Weights of a small GPT-style language model, trained from scratch on English Wikipedia.
Size: width 224, vocabulary 2048.
Architecture: RMSNorm before each block, no biases in attention or MLP, untied embeddings, capped logits.
Training: a variant of Adam for these matrices, 327M tokens, 4995 steps.
Each number is 128 + 32 x the weight over the matrix's rms, rounded and kept within 0 to 255. Layers, rows and columns count from 0. Numbers have three digits each.

# layer 3 MLP down, 224x576, rms 0.0477, rows 45-223, columns 432-503
214129141145185128121081142093140145129197128142091094153125144088166153136167136128131112118120078157161152127149153108135119125136120141102179190062101143116067071080141083066126135110116145155115149128113096127112
104114134173107137086065129196114088072116165179117104134065102098107144080140128159138128096171114095199143214112135178107141138128155153078096128138181105165085155105167112136102157130107141067151155101132139164111
129126126167146130125075138112122084122113123144068112164157127130182141168083144129119165113080171107110162104090118127168100120088103067139048108149125152119100122122150145146163167198056117118120137144116068145192
176149109144152155155114098123113124101124088130146103069155159122076099088155123138112100091104161126140116113072157167097123165116107084108182141124102166113157137187166114074132125158083119104100122149117131132156
118153205067165096097111158104130122113155163069151152090071061164109138097126139113122152097111152166076154086112189102100212161080162137151157096122138172115140119106172104096125205147141152123121173118146087093122
145111213104129127112085169141099110115191086131127094104131145202159118144150112153117134154120119116080114135125102119125124082114113113139138101140163156096166142130113063163074190128147108111163102084177093118151
068146168108091091150154095128148105103149115099122116170158170119127169123114149131117122087111147076180151085163072139102188100197099175070158123135155112132120127095124175093152167109124077153165131117117162156133
125140117077100130158098109141129133072140078197152132147143188161130106108144143084083134196132117160126090114164120098125155122145129174139145126090072191108176125137153110172155150162151086146064047116153169089165
102112139080069178091089116095146097119128115073078115134092150141052135119102122115062139164192143101177128168183194085140147124131107117075151115098128097186128000147187048149173079112134186116182146106194111104132
153173116127117148079132152166128114156117108138132126125113110204160159117126150127082173146137169165092140031145099063077177094127145141105124141181101142134111078075156103173183120093073188175121162135108116115144
107135059106170098107133096111149115151165154178174159133177212153076144131058093087147138199166126107170121139169198162126082190181139111058192142145168146108139122119112112148081190148116155093167099162094171072121
132194079143125141088126107151143138155103150147116198167168165119137126125092142157100121121135158179113105111177094116100118180120107103128092143086145054122124155131163127139156104137112162096106123134146193085119
177166111181203077136121119114151113156106125067110135124120126186103137143146131082183163146157125191146085092103165166205142114106139126111187138088131168102081173096121128182160093118074141153076102080146136104096
154112071149157093115164176093123115148130121102142128077173178085145156125153145161138172124163096071080093130122165087115162153091157165177098160112090140145124110124081113118066112101135134127128101052137125141157
158122104119110090104128087122194145088134139155158123090126139070143159083121105159110159155094074110162122139125132205127151104091159178145106120184115092086104143145163130113097144152121162123092121137121164127142
080112133110102092104151108195132088114110126114116114138125130105172121198127119082118068152096142098170103181124093116101064131123129088166070097114129094120177168105186135155095156144126120116126157137101101091130
117102103126190120153122107099091107119141126129097178092212220076130107111119176056172094160107075196137163180154101084142171141154125071190138152131105146058106117142131143186138095180141145135070137125147093100143
112129112100171075127159090205140094125127111149134113170176116085111087138162127127081110101133118135113153154074134099103116163147154073110130115122181094174178104132141137155082136130103122140132108128140119125153
128104144089106128161154106128079123084080097143065130156149155156107153077159133188070150087136086124116119153115058155104149142199046105059102142178182123115135147175115093141069125169140118127094122061084157101153
111143080075122119154121109182085087121100141149143150142087180187171134122081169152146120138089186122138154062133141115165113116112105127109113139201109093169136096113109146133161070047159124119147142117154122189127
145153130122155114151090129152158064075137127127109187099121155155161158150095142096086144145145172150137121100115216118107114101115114184100168171137152133135175135092146090130133129104091101207101207183167158124150
127149140106132156124132111110138101097137129092148117138125147124175107115144117065139066142173099104048191135149173158119124066173122135094092063194132197123110102134049103145133113099082107117147099098170141144140
094115110091146142095203131168208125134135130104086180128139124159105129140062171121121092144114180153032173101126090172100098118106104104132129104140039119107117139153133135082152208141092131116176131146136127042131
074097124187139112130147143200158156125131126189143082174130147127113115154114163165080129089163139143116125180164137153140119131074131126161142139130136123109102070108148184142125136094147083139172117123208152135080
149099149133133091148133083141163140133150153133106075128090114100128118067113137178118128131178150125112110125142175062137061113082129129184182118149109151151083074144073091079186100146205141061184133177103126116139
142169087088093170132174102156173069132090169149188137148139144220204159159141131129105131149099151096088084173165129153137113106112106145138165100072137093103071170109165118148117166133112089169105134103116091148136
169061067149130135133127181104108157080094148145134155131112179175178108046161115105095127114123096184133107109055165139106134137143091167086166094137137116089130126095088153136104190118126099124092089060072176153150
136090200143151126099137110112143090121086101170129155120077120124153152095100111092123154110132139094191092119050143167155172151146161124156163103152178093206105118161168128106101089094165150118190161163118133106099
130104085078116148168187100093171132149108124137149149138110117077118134187131156111135131146164091107123172154122149143105143156123172176144133071109079081147104104151161088149144055053126134118173083116149175138145
096125101148184136124123129058111075108181127147108120146089092117123085145139096159129151192185109103137120173082073113092113153115109150132092112086141114184106141149135125106077071079089084144089146126115145189155
081076168158136107118124115123075134131138163132111090110138078091164151167139109200127148138102142144105164133115170083082135119105130106131126131140187116131072110098150099122113095117134150097146139136123132131176
090171130143115113056186153175047142154137117142083112122071075138136103122129174139134142141096166145139084175140171153188131110126169081098137162108128111144201031112126106108137106078114131113182126128092194117094
154129079141129097093111081156085124131165162220121141108092119158149118134111114145074093152132119063119118055101125088123103098131090116105089132106141114040156163158124075120152131138072171178126151099158106143186
122109132160130096092133098127105137122112166090123064124067099152173180103090078110059109148107088156096182200132155145131127119155145101146162144114099138126117059137156103192215123103129125132170121099150167173103
077090122142086139114156124123096176136135145136092137169127041127093122168091117065126141101086150117110159100189094078118168123146084170094155155135144100131129127050172126085123125120128145105112111140121137068160
100148097144136143151204117124150132149069179119159173192116089176135137185088101120114076116136126118088089106084162162186093143129118119148194109092131157184112168093140112141144097066080115152126132116086110066143
078160140130129116097082135174098158146171049169103120096134139180194164157142103134195123103107077205114125181115150167112172114125109121149094176146166104114077137140117086127147168123110131140150109145171084086116
121172159113125103131088103142096124112136098144169162092086144122100117115151067094103181123125085080092103092107145102177044113105099131042154214156120105135132128151158040120136150130139163189190155116119171130151
095104121212155166164046123121148131126163181082158163128102132133140122124093098088107115143128117142193152133094135078142127156082085169129124059095134152129140154076126140152100097021112178122188093135135144132133
072143182132151112149198110171106166123183109110087104157152191192137120147094057125140145129117125117138079151107161099141163107120152125110131162087130072144084107096065128084156123138172151131117108137121153136092
127113098185121119105109066094149103120095104099099109176132099092078160090120115157134032167041129169163103127075099107115122148142115160114112139079056194125101122137151156234150160123158096114198132122124103178116
215095100127151093121163150114150109110096100089062145135099179126183129132117166158088131141124151099107101124095148112130110130139076120151112127163147129162100114108107079147211106149153084151131115104149169184103
101170155114119154074087118148145151107167081082107190171136144133177081117169142060097129084129158156106094172139141160105187130141082134133144163164160172087165136055050152152176175112129176138093132102120176113154
121101120132111091112178057133076175133184059118151131124068102102120120158144147150164103098086118152096145120082149101105141110043185097143129084158143136120129107098074140139089082122112151140100052171145147090131
127131098143105106159142153086100111174122108179112100106121114145128135099161053086138130133157083141204147102162107157095131163115128137128128121063108109131175100137100144101062140116158099157112115214176102195122
155125135188098167106135080108183169171137110105136148207132151155122126105139138097085124039172140109085144192102178163096092117129119123107146160125153139130202162076145118152121122157138115116091146073168021139107
101135085210175107111138118148130101102166141138119139136100121165151147108160133159162157142102110093180120056131199114127126147125076157061121120155157108113113135111131142153115126152094050122132080081154105147125
143108183153088089147127132129171133112020126095095169101136141127117130171122152105105021073130118156113150189144117103192114136117145153169162150091145145096136130109132151073133158166156141102089191130147113133125
157148110074113109196162220054107152166114161187133106143087125135154132201162149115180092151126063119109106120097123164106125180121145078098129133099101109109102078124062123107083099124112110178141105144108178115131
113094183079053058127075133129160027174182024121073145080182122143162136140132127203078069117108149147106070076095140084112131061143160140130132072109168145136126178116151114105138071113186207167192131148157104144056
108154138072148131165223091111163212170148121141148130124119130099209115105069171110130143137124133114164120188104181161145160158148072152194113101164126111139137140181139179088102068091140154110097094047081125167110
159119154091119117145129105141153188158177128059115120117148114131141121137139141117078124114163143144124195092176150066171128133135116043117122117199139149103098143144174208098114164099112149127129118089087078173102
133079109104100098187094215065149175134187101137088162083158151096119067116127153099144149142162142166121137112075149053130109110140153163169091114164183157104119107032144084133148122197144124169125086155120117142137
167116116162080056136079100091158131135125092184113105090151116122184184136128080144098105105127156137089148134114084129077096163124131118115086154126134102162118154088103148132159081116133123144153143099158183177081
157045144041115147131093118215112048227131158070048116000125154172150073193167155101060079083113094154168117136100169075093174049181174097154173100118180103131137179141194084026181123134166179088188121171083139189043
087156105107161130132202159187164129122080110139054148086119154096121080066102133138108173122140115110145115077112137169110083153124112116165070129118164115130132167098088123114096122071145179124142158125119116081132
071098109172102120092098130055116160073147147133183112127083139132097119096077135139073120161100102175103171150134122127087144132111106173111153125162181115112124132117086142142154114105125158041094121139068076138125
096130155181159147156085088164091083133126146160111105150196114132213122119180061106109078170108144111145108194124099078092122125086158136159076153129109103115098131123108115133139188152155174173158124106144165176104
086077143132124100158133117139108082154194084135117118135092174138127158130125118162097128117139106136110104103060123107096138153165134154146107115112098116124143139082113116193084100080150112164119156148142138121179
117107114093145109128161202186133087139099158082111210152159096093136126140119141028153154144142174095113165111092114152141159115095132128150133141074118089134126169144175130128165116108084176122137175145134163121131
139042104091148147183144143195101100095202149109150060135139095108124107117060093123075107131146138086101147144096119100107134109109117126101140069116123177137125119132063136139158124175097118192156085121177087131113
094152168087114094135136149137115123127142110114134106158087136128127130111191104165150071095139117100164157155126096162114137110152147171085104072144135135166124119128159079095115122111119136044138155132117179103153
104100108122139148085177177087066140087125164064086096099121140182066132082166129116126161118124097090154083134114108136121054096158136087116069177097103138146118150138098095166104144170099175163139162132142084133099
142102117163113136079148085136080137174078164156108195096111115129088113195121131129136153095059163146164073121172119125123144077162049126172092157138096079130113146138131134137173071094126142134123178110150147123141
134147086143117188096137104112098139095130171163164114125109090172110136170089179160187106101132147162090147127172126107220128132229124077106122189140121113145124054175150167101119105081123150111193144166128122076161
108145124114105199152145153139090104051084110149139132098087121143110096085144092178121116091169104168095162141171149077066119122119121147126151115101117087083121085081144139132112106138095127119133086129128155085141
150123121114195061153183159138129164147112107140138166115147150172129131102109113101096149099130146125116131139124153102061117116154109150204096027128102094164137110104104097120128192096147187130183163130129143095101
157139168174157121115102132067109131080128153120125107136070144126152118107146105134120074125100096169091140166119159113100105065179096107162154174176136114161156151101161135122107103110097153145068156100149115066115
121127127095138112041153113162128152174122070114121155143186140115143135107083085163153125123123072115172186124107096183078149177079140150116139162171110110137133146099163093132093094121087103155124105043148147109127
160127047126133155118153159104110136172141120122120158149072118104177161139106128152067098163098158095163099110165150096149096112123118190077039141125135164088159091122164120110107101130091060086127132134123116158104
109126146125133155148121175085089089107105152111107090172129128108129170097135166094129198146112113157128114131095134079147130124125147124094063147093162159168157073164129127105089138162108107153096142169112103115110
118147137125124126126112077122131125175116121167120130139098132137121184122206199123114097079142111162162095139139135170120150141187134157156089150081201142123126139110056167129163094088131150099155165175169098148179
093135133150130164114141115130091084151083112105127113166111127121104127172126107105105121163059112139133144169086125139110119107131138130167134140164121150143136149125058179088055113159151109144123105195104165160111
141137119162153098116096152130133072103177100134116134124161126138166151162106097103149125146061141149118173126106141145179114152136079151015160130135154116148109132180135177088085092114075088163134142120079153124125
131133110099173121084155128124179114163097120139147108176134158124154101135130129124103091115105151085110165109081156105102132165144142128151147144106125094142151128163111134103159131107143111099169121093133106113100
161137131101128130124072113125152144105107140146096095170120173168096073149117178137092117107112122197189111093136159099161157060124111137087137196090122170101149105127085066086163141131120119133111143145186127107100
141117080184080167104099137131123101150089119117115106112099136156134114108077140158165113159132104147169158141138144196192095070093136113149143159088125137134195123149115073187126092152119159106136110112148117129145
086101210181127128116170193166140129152164183104109144142129122092129123098173107143107154088093155134143077154080144114089097101121111131069094051152121127099125097083089157083094087115130187141139174141118128084151
093124033069103060168155160126157146109120137154104095139151105129154094147112135104137139056143105171093123191186096156104132139103099114083120092111141141020098092123136145098118139111109104073153171094169160092150
125119112117167157135109198123151125105123053116145131136080177174116136124176104181139133154111083146183118116153103110146110125135132099115093183108089133099087130126133108149102095160133126142060119106152128098233
117096143076189084100154078099122126171162160122182083071164167133170134190144118141138150155149084149089110126208110160100112143089103186139107126130110078047075164132092124115136201089092091108111129118094159132139
162070072100160121143112093154112103139139028151143125133130193080109132117039156077154133148075073083069104070140186136150126140099106149135134159084112159145130115140171138150081148071101100141099176176133160086156
106105148153097119163070180093092091119096123109131142135133095163102156101088159162118130117146145132181117091136124162146103141131134076182076087153154145154141119102158148114089164145133113122099081135111129070127
110176136148160189186117152097132151117145100177175166143198107162153134166156049119130047114182143186125108123154101138115128160136129127120146134153158202125126135110144100157080117101141091121141129156119140109078
189079148118118150082175130075131048142107124116138110186091145093133087172168196105124137092043191111107115083127105181091194129177162152073144113115122207068128092104117063073123101135150160124122118113140068215080
121158090129073124139160083127117065115074147069165153127206118128038189194123181117086095075170135145118129167128156078113084152134138136152166184155077122155075163131096138142168135156145149154105132068101153105110
092108067130170079093080136093144171097171161103114090143063088116113148150118140085134113160093118169123118121159177144111089118162101072103147173102114152154161131085078149136176037126125126134101114147140094142095
076136177063110082113135196098101063131215159158073127166171154092140086148157075091101103111168183138132147100115195123078171114182151156146192116079128172137102096131114084131133138156124219137174195169138070140075
137137087088147117146138149161086151152104163175167095107156097090156121144179143140182161103166157150086147120128101142137114159122104124143092146066165106168143151173111082123154141146111179086151096134088149094184
102089155112117083136099112086133072171125113125163160128127162168157109138055155135170138068140182108142129158122163123087145090115129133103154090157085122162143146169082087109101095107117137098104080093156117157130
158151152107111134091138121100118188130078119199184141179156174181119124130175151089160147128112111102156109156160149128138103098149158163109157123136126166128129090143089170086079106102098132115123169096174103117092
111139136115124141126110180123147111087122106100102134147145102139123175127096148078120161124121095140110135128100186117123182132172070094128097075118147154122105142160195068152106147106101144143082117174110121118116
098128201085124105127091092180106082166103113077115063096130168115121180153073160146126130069158112203135133107167111124123149112106143087076119136124119083159084135162102212129120156076084071122200139154099205169093
113156125125145096128171124083141054159154137117069121156159144081083156127118143142136153150172098054142134113156139119137098120101115142152152102173105089109200104145158139115121130178164146088139146091133057151146
102153173141127145185116123127089066115095172184203138127097076106098134124165088152091111149166137082124154176129128118146114124133131108089107123138113132143156110163091170089129150062139134158098134127102195116071
070132134165151184088138122161073096162144117159064161180155177149124132081183140131165116136091132102088149134100093072103072151164111064126089162144073128131155152179195098089064129120146086027143142085080133117127
106174175156142139131078146130170145128100131137124124117128126132148036093151085161127136119128113152158209128108104198183134101109156100238093082183221162150152086148162119156083205133142111146073135160121132119074
107117101136108166092101160098125136132155181165177159139153094129108098130185062149128163125157116170103112107139088182162179143169209077117154138145097183124188072156141091097109136114092141100136137097128198037125
115139130173102168115120048136116126104088101152145140156106170109156058127117066148170130183206093151134097087110171129115140112083140106157134097113153098159163119145114126068186130140169096089170102143151089203159
099173154099111077133116126128072120090124184101072142137143161185175114107184056077107113164121158128114166101129158128087118142087133143091097123152171126088108166128116170161153134124134112125115041070156138123150
204130116134154131126176124115086145116178146127126130143101171154167108174106137101123172116160152155138142102167112112142066131121154173087113195156092098086111136082133100165040123131078172051115111171116145117136
160114174136102133166159177121141133106084186121110079135142118062119208144113156140082107102143129082176136161106148076127094203114087085112175131140112131164132158118134140064106099173068118125113099101122111122086
168095120123145077176115161114140138125186145167145189121156110102099156159173121103118136124068107145108197144122135175135113118173154175147157134079114088102088073050092101128182184184116174136127115140138135080105
124181112055099105095124079091155052142175169080153127092121107091122122142174118116153125137132093103136121128119170137126131108091132108165070101133105129162134188153073134106125101134137108148121144095163157131142
119155073143125101140159069105115150104107144196114106174120104174162108118106091156183133120107131139090070136091118145113142175105164103133138169115160092145105087128156128093135062118109132124201121120114105086072
131141145105074140087147126217123081130116097101128121124143153131137140190154123091125100096156180123136130115112141086102105100118138106147144140173132126126145121158134157123171121090133128146100171131157171119169
157119081081121106134132140082130156072166121119125111167159109085149153108153127155145178108106137118079129139125082113098097146180125139091094128123089172068169112124162091173155182109082125102115130051107126125116
178106119114168167134164108087111191099123175152161123077158169160149134139098132120124095103096157080121111113106158114115121153080102157181140118081153084104114120125171166153074168119107183078136135139124090096139
131144185055107113088097137093179162131099096126148111049091125081089223118123151176073143157158165104154083112101175129050114137122091195125165067121149158160095094104134076101125129085161100182134194055183075180201
083066129159095112132154143124099185056135164099134155199150135107128119173082098135168140103111112158050147144119112112069127134139175062143124089143173102175157095110169117107116088111119128119166128162101039106122
124143154196145120114147101138153104166134113134117118149126125110147105118155169134164125146103127133120150137133165130101125161162104133141143157151117168146144109120135149132129199127179138162106172182175131148148
171088129110097107186128081135137122171169173118124109156106141072100132118176128112123103112116116082213182127102115134091143133112186181118133143125092140095131148130143128122151124120180101120141117154158140126112
066124129124090117168093131094138114140090091126115087077135125129105164093103125157127193132119115129138145137124085157172138174100103096119132122116138144142079149185136156088130102127085186119122148152077173125094
128163096172071171176099201096114106168134135118180116112176131081139152159071147096146154107147159134111117161060126102086142151150118108134167093166123127129088130114164106124124099129158110118140162162187122135132
143127127121100144140153094165101165108134137090144134144126110134149140148162098087156122155136155131121105097149130141109149075194103148112110124133151108146055121137131115107186116106078104151089117136059111089193
164118112133088162151180150155135141090157143156142160065132149166159163063110174119115141139170118141090160085105105107147089139129189125124077128135053085102110182093155143206153067089131058110147191143125099106135
161153112191140156105132110149115146112149100150194111153157122138085144114100115109166101126146145111079154138165154137108056164075159140126078136119155172098129097115157149133183113127087174123089062112120197123160
179160137194102182101161129104145178138053092151078182091141143124113127136132087132096105178123142136134128097166089109177100122137162120160149157154120114147100142094149135166123073171076120106155103088116133123146
092049146129119117130180139151056177148118144137141125100159137176099140110136127175152085078090145145111079113088081108135127145078165131094140136113129099138173165132146079121127174145170111159146154155074083092167
080052086115130150132117153194157148131190110161139127128046132175154119125110099102124120095084090128161141146111111101139102169129140084110128118122100111147160169109141085103157138132169170143112172119139115081133
116153149130085102130124116114111092156137139112134125104196141155142173092086153125140102129124191070163114168142199082135116117083090182140108143150154074159111149118148137138144137147166113078166124090120136160064
139157153103132187163127149118204147100134106158094140124109144118133119124097137138143117123071128146135075163155144108072082159119113104117179162054080131211154120150101127141140118125125104118139163121146122115107
085112076106147116161198127091093139072129082102111117182096136112054116131158095103074171133221118142145087100088135162156081116133102121122084119132084195115159116064160087116120120117092120102100118135106103086135
095105107145201159097072123164083131155079138111159127120107152136128116147096127150161127167161125120159098154104067154104140145132106142117075138116098090084080174142127071124124142166139103111136079101116173145136
079051132101126115161143123102154098102101107172113147090106092134170140112128044147143144111087137150084102157100106066108161102093122151122116064143104145106147164071113127153132097096151144168109164116116144062153
161077097095101121097145164085147157117090165143131105111143159118139158170132120138101097129156136127138133106136090067153087144121124127100087166126122114131176143099146119075111103133150145106153101130084128097155
174121146153165108127145161160109150164135114120162149154078168074147209125205103121155085156135161147197107154097153154126137122143154182170090175137106094127058102155085179099099118129100082146118155122143152104134
066107058109145095169128088120125077086119151185081111103153108127117116164122060105088106161133102146097139152111097150169136163111168148146176175123161166189126105134138098088087174089164157156115118146155170041151
129137064080125071162138102136100122094068084154164088098087159126127161129124174110126144120090096130129128116108159136144152114145140073097200096127152108118109108121093175151113130093120072115105106128083098159100
151071132078183142136114087112089099150138074131120161131149121136122116166129148113151153084131106144117120152162143110132112133134080085141168088151187102081173141168097089087123102066139116099181148150110129095174
098149188128100136163164078097176070112114187134090088124156104091150100167099119111170132154180095155115104174127101121132138155104150149096131077083149154145125116109089116075146138156070137185133114158149164187119
104156138108115103096152107101121152115111067107145150122171121091106125137135075144162144178110099131132117119096119190154133180098179133110125150170125129163133170120156137132110101156049093080143073118078197110123
161185147136097173168138163173090130164082138060152136137165111185143132139144067045126086147150186134146085137073119174121191107136130132169137151061196137137166130130106174152137097117172137127094150106138138137086
141103112206090086136131155168200109160143119172169144138137125166120079172078158132147148121073119112170106126170097131138111158150127152163178123108094102139120115151151137129140109175081109134099073100106120105069
125065155149152184124049100124127073136153100169167078091133141109095096162118136102119099140130140182159119062114054117081164130131103138137159138098125082097108078104097132084130163064174111121129141164181124072127
132134099129075127142103170115121112125070131112125139154120129112129127108177141082162149112108145164143148126131150124149179119145153132119157166097089114082125147165166122164096123110195074064114082102117131116088
121123119166153129113040177130132136133137137134130146150067167162166119111098111153106134121100047191089139105131134096105100157104165073130169120154107146140129059075157115162101172137135132149136127099182158126085
107176148119153078155113092127060148203149157100170066127108166118099151124143092239154115132070124091156122138136153101085081132151128138151118156073124118119087143118071147075094069170091107116137161128166151125113
056141144208140101122111121140136121139182099148192144106102148130109140082127100119100115131142149108179099116143092130193107107142159093147096101062079106133129140079104119120093129109131097113162175123108144154060
135175131168159218129144117121103177071079167099156071157140105138129079045174136132109129149134186119152107114188119119146068156099049101142107107166080124149113067097131103140120143115108115097097154120109122106141
146095137132143112143103192122205165141103097119144139168129099132180070158095173068134161091087145150145199125192122123130162179136143116113137096152107114112120086160202174190070186095169144171071122124133134097131
156144096136134151111135107198114156148105155146150103163139078128148110102156181111223184057088164100106173129084085166169119144118117135116089129153126138076174125076145184082118125111193089087075057146129143146140
122203107150123157103145168099126110100124133175056126080096226099137165094158215129118111151197125076105090122137156117142158156083095140116141142161120096138118099110186073122170116087108130114102156089094125142115
095199117117128147193159081129125139128109107110101162122088152109184094121155123130125191141152117137084162108125150163132150122121191158156166061142176170170117154100135122153141124144093107101083089135139104101093
142106137150157182093103126087105095142169174169125140170077178123105143159158172110155091131197135134117066116086087098144088127167127154118112155052080162107139076160138099139148126128093078115080143132132203140170
153139137112162107172155132141101148129179125088112055165204098142142048130108129165055119146177101076123161143215057114178112105117134119136066082088096094177174122139170096116103148161172139129113105115120120104160
135088112114077158153131130145150118141162117090097123061148073119124126159086160156097172158115141156165122146100077084143188164088125091146100082149144112097122186142185102092110162083183170064092072101124087161183
136081122144104121124107177093138144158071078152104100128096105158139150136184159123143147143130152088129085146113065171098150139111090155116080135142107052054098128158107114183132120091092128099047082147161159237121
106105087092112159139146133129154157108101158120112080119113168154136094121104143181114149160095152123142151147174103127151114091067072071133131132117092148151203124131099125090128131112142137120073138161173149095128
201141166149149096133126147100120177090095138110112119140049123115092171151137161169149092156138081090097087108106112158136108120140164134095143134146179086129180103153141125118140155106129132146090190106104140121091
152081108141220098070156158168135155203145079153093051183163188130080134104083161126133137104105083131081083138088109111133156083092126098157097118098158176132137109123086144100166159159120124133144164165137121117096
162112176141105104125147147117175131129130109145119167149175156092055172193090129109118157098136117092052147110155135159096179045167201119057170071110153158113151129116138081185187087119108132122124119182082153158183
106062063108118110113092117146121110121128104154119086103114100165107106181184146132131125112092141133150134083144096119122127136135105067134152203145138194126159129089171123151157147177085110137130139094140117124144
133191120133140169158100165115078159139195128170183079137155140099124138143177078152083145076084132134154162145132151144150146145153100079097094151149110118142128171071138126151118204107157070104143110142143125142192
197176129087116114156115106132120134104155098084127142157116108108134091059052153097143072196120064101103113150188163100174127032125114123086157107121102033158097184090134097181118126146186152114125127166170124130100
053160118132147154125143143064129142116100119111121144098145187092114112119144139177112120131142118130168147169151169105078046156099095128182093160151103149102191152083132140135124110135175146066068091144201144102070
111148141113147119117103168164108134095112097135088145114089091090179147144115128150156163130172077216137165098168150129121059170151142179140164140106082128088168133164126111129147138106106120130136090190119085077148
136085152096127130142099101108134165076077180121124114085110092115116075042151141147111160122171162123155099112160039189088197159064141169157128082135166141136125174210166139090180146146104146114112119112094150131088
150048137110075100160135050120161124109120163123121068054088109146087172127086151115124158111156160115121099150160118122179130120101130084115104093099135113107131102169162144091112165155102137127121072147141135067097
166153145203081135128138117139139130127130098117173150104132156101143153152147186119087201080092145150069147192057076139186167109062130130072140111105134141142171174125144112098123104133178058122098127113100105123094
156131098099118121141138122121156085125088101111122147123140122048195107138150162181169092122114106126108090088127107108143094118138120076079197102182110137109120164093149094115075120148123108096102061147116124161151
091133153140095143156114166172152091102087112158117128150025124127175178124093138144105101096177161133179116146139081113162158107149109078125068127153182134144140114171130130124128144136148106091106080157145093124137
166094112152148141070178140098161108076127118172101139151139130139209137111087144164136165125133187112114164121181129127107107163180121144141117169050062137126159131085156142168137132112099149182130145164179123111133
144094101149106157116122124073100139133138157117142159124100106111072066136149089136131168146115144098115171129100114181166156123186125132146138097125084079181122116140129147177232100132092155128114097133167112117098
131160112136146184206125094104099124110144118150146138156123154171147134120124139115163137162066154141131138162164191134129176123137051131122107081143195116138159124115071100103152140130128116112144094104143145126153
086080107137133125139099086110111109092156124131136128125171102185114084193114114085064058152145152191103126130127134144168089189077169140136117127158133160137218161114125068080111170098139137144121116128145174110110
060111136130139112177116088152123105145156129150107167118146131147111098114087140156151207182138130128116148088132115137134120100126190177106161111148133130119161146128164096133130129089079110082088161148160067141132
117176180152103151168106119146131129115129146140175169191129161181112143157113081120136156103104144171134098110165145110110129134109139112118122139190177125155130193146094157105130099111173159126095179084168132144107
112153128096119106094161133133091079158161124098110027134118189073139170154082160156132154138090124138117122168169129114093170125129099105145137115087096115049132120169123145175159100149147097113139153154150142134102
112125114121176176141085125134105184101199179124123173151139173127161142063154128183083150148112144179153132131143118136088154118143110096147152151125124095137105150110155104109108129135151092203109152108171149099102
118082093145194185102099128160131116124137116172072091154091100073160099132160130148094182136102124115140122183116120104090099139123062084142085073166124067189121085175096176122179181135121100095108101171142119128112
120061131097146134134062136147095158142064125160183128196142104135116113132127126159150128069088144223092180078114121158112175043160141152181146114106137213112090106136149075160135148193070080112185117192079091080139
119170093128159090101107141120111158125090098117106162145086159121128101154065137126108147102129106140151153131124149176095143107130101153093089128168156142145133122145155089106123159141132141109123123146116108104090
062188097075149121173138155112065105120109135173090168114096133073098117146108089187120156196113137119155124148103078139144146093117188124134144081113163145131146155106138107148090165184165129131113115140086131119170
103123168077111139133131166099140172143151086146148120151136158151084153124198172131098081122124153160139211116089143131114151111085109111168115157089093097128137139111148133142123105123140150154154100144121106113116
139126150157139141115095163102150134155118073094170173162163080173126111154140132057150176122085076153147132134071109182165112151132132108112159127094183148124138118195142096084143117065131142136157111142157098163114
081167139110112126084143186110074142106114122131064172164131119152140119159145135139151167148103150078133092141084158146109157171137120157150128151134137102136163103176102110073120116150143127125154106146121138145178
141144140193108143132114126168121151155149140071150138098146111158158194115133096146148189112122132159156174108134091067051157043092121144144116094160103166119091072116191127165124114139176136110116125157121089096147
155103157124117098087180155142137110084174167087068100096149175125180154164145127147161091111147119114162117130088137133124122107029131237184126162157099154103142133169122174095179141127182121144170116102169184113156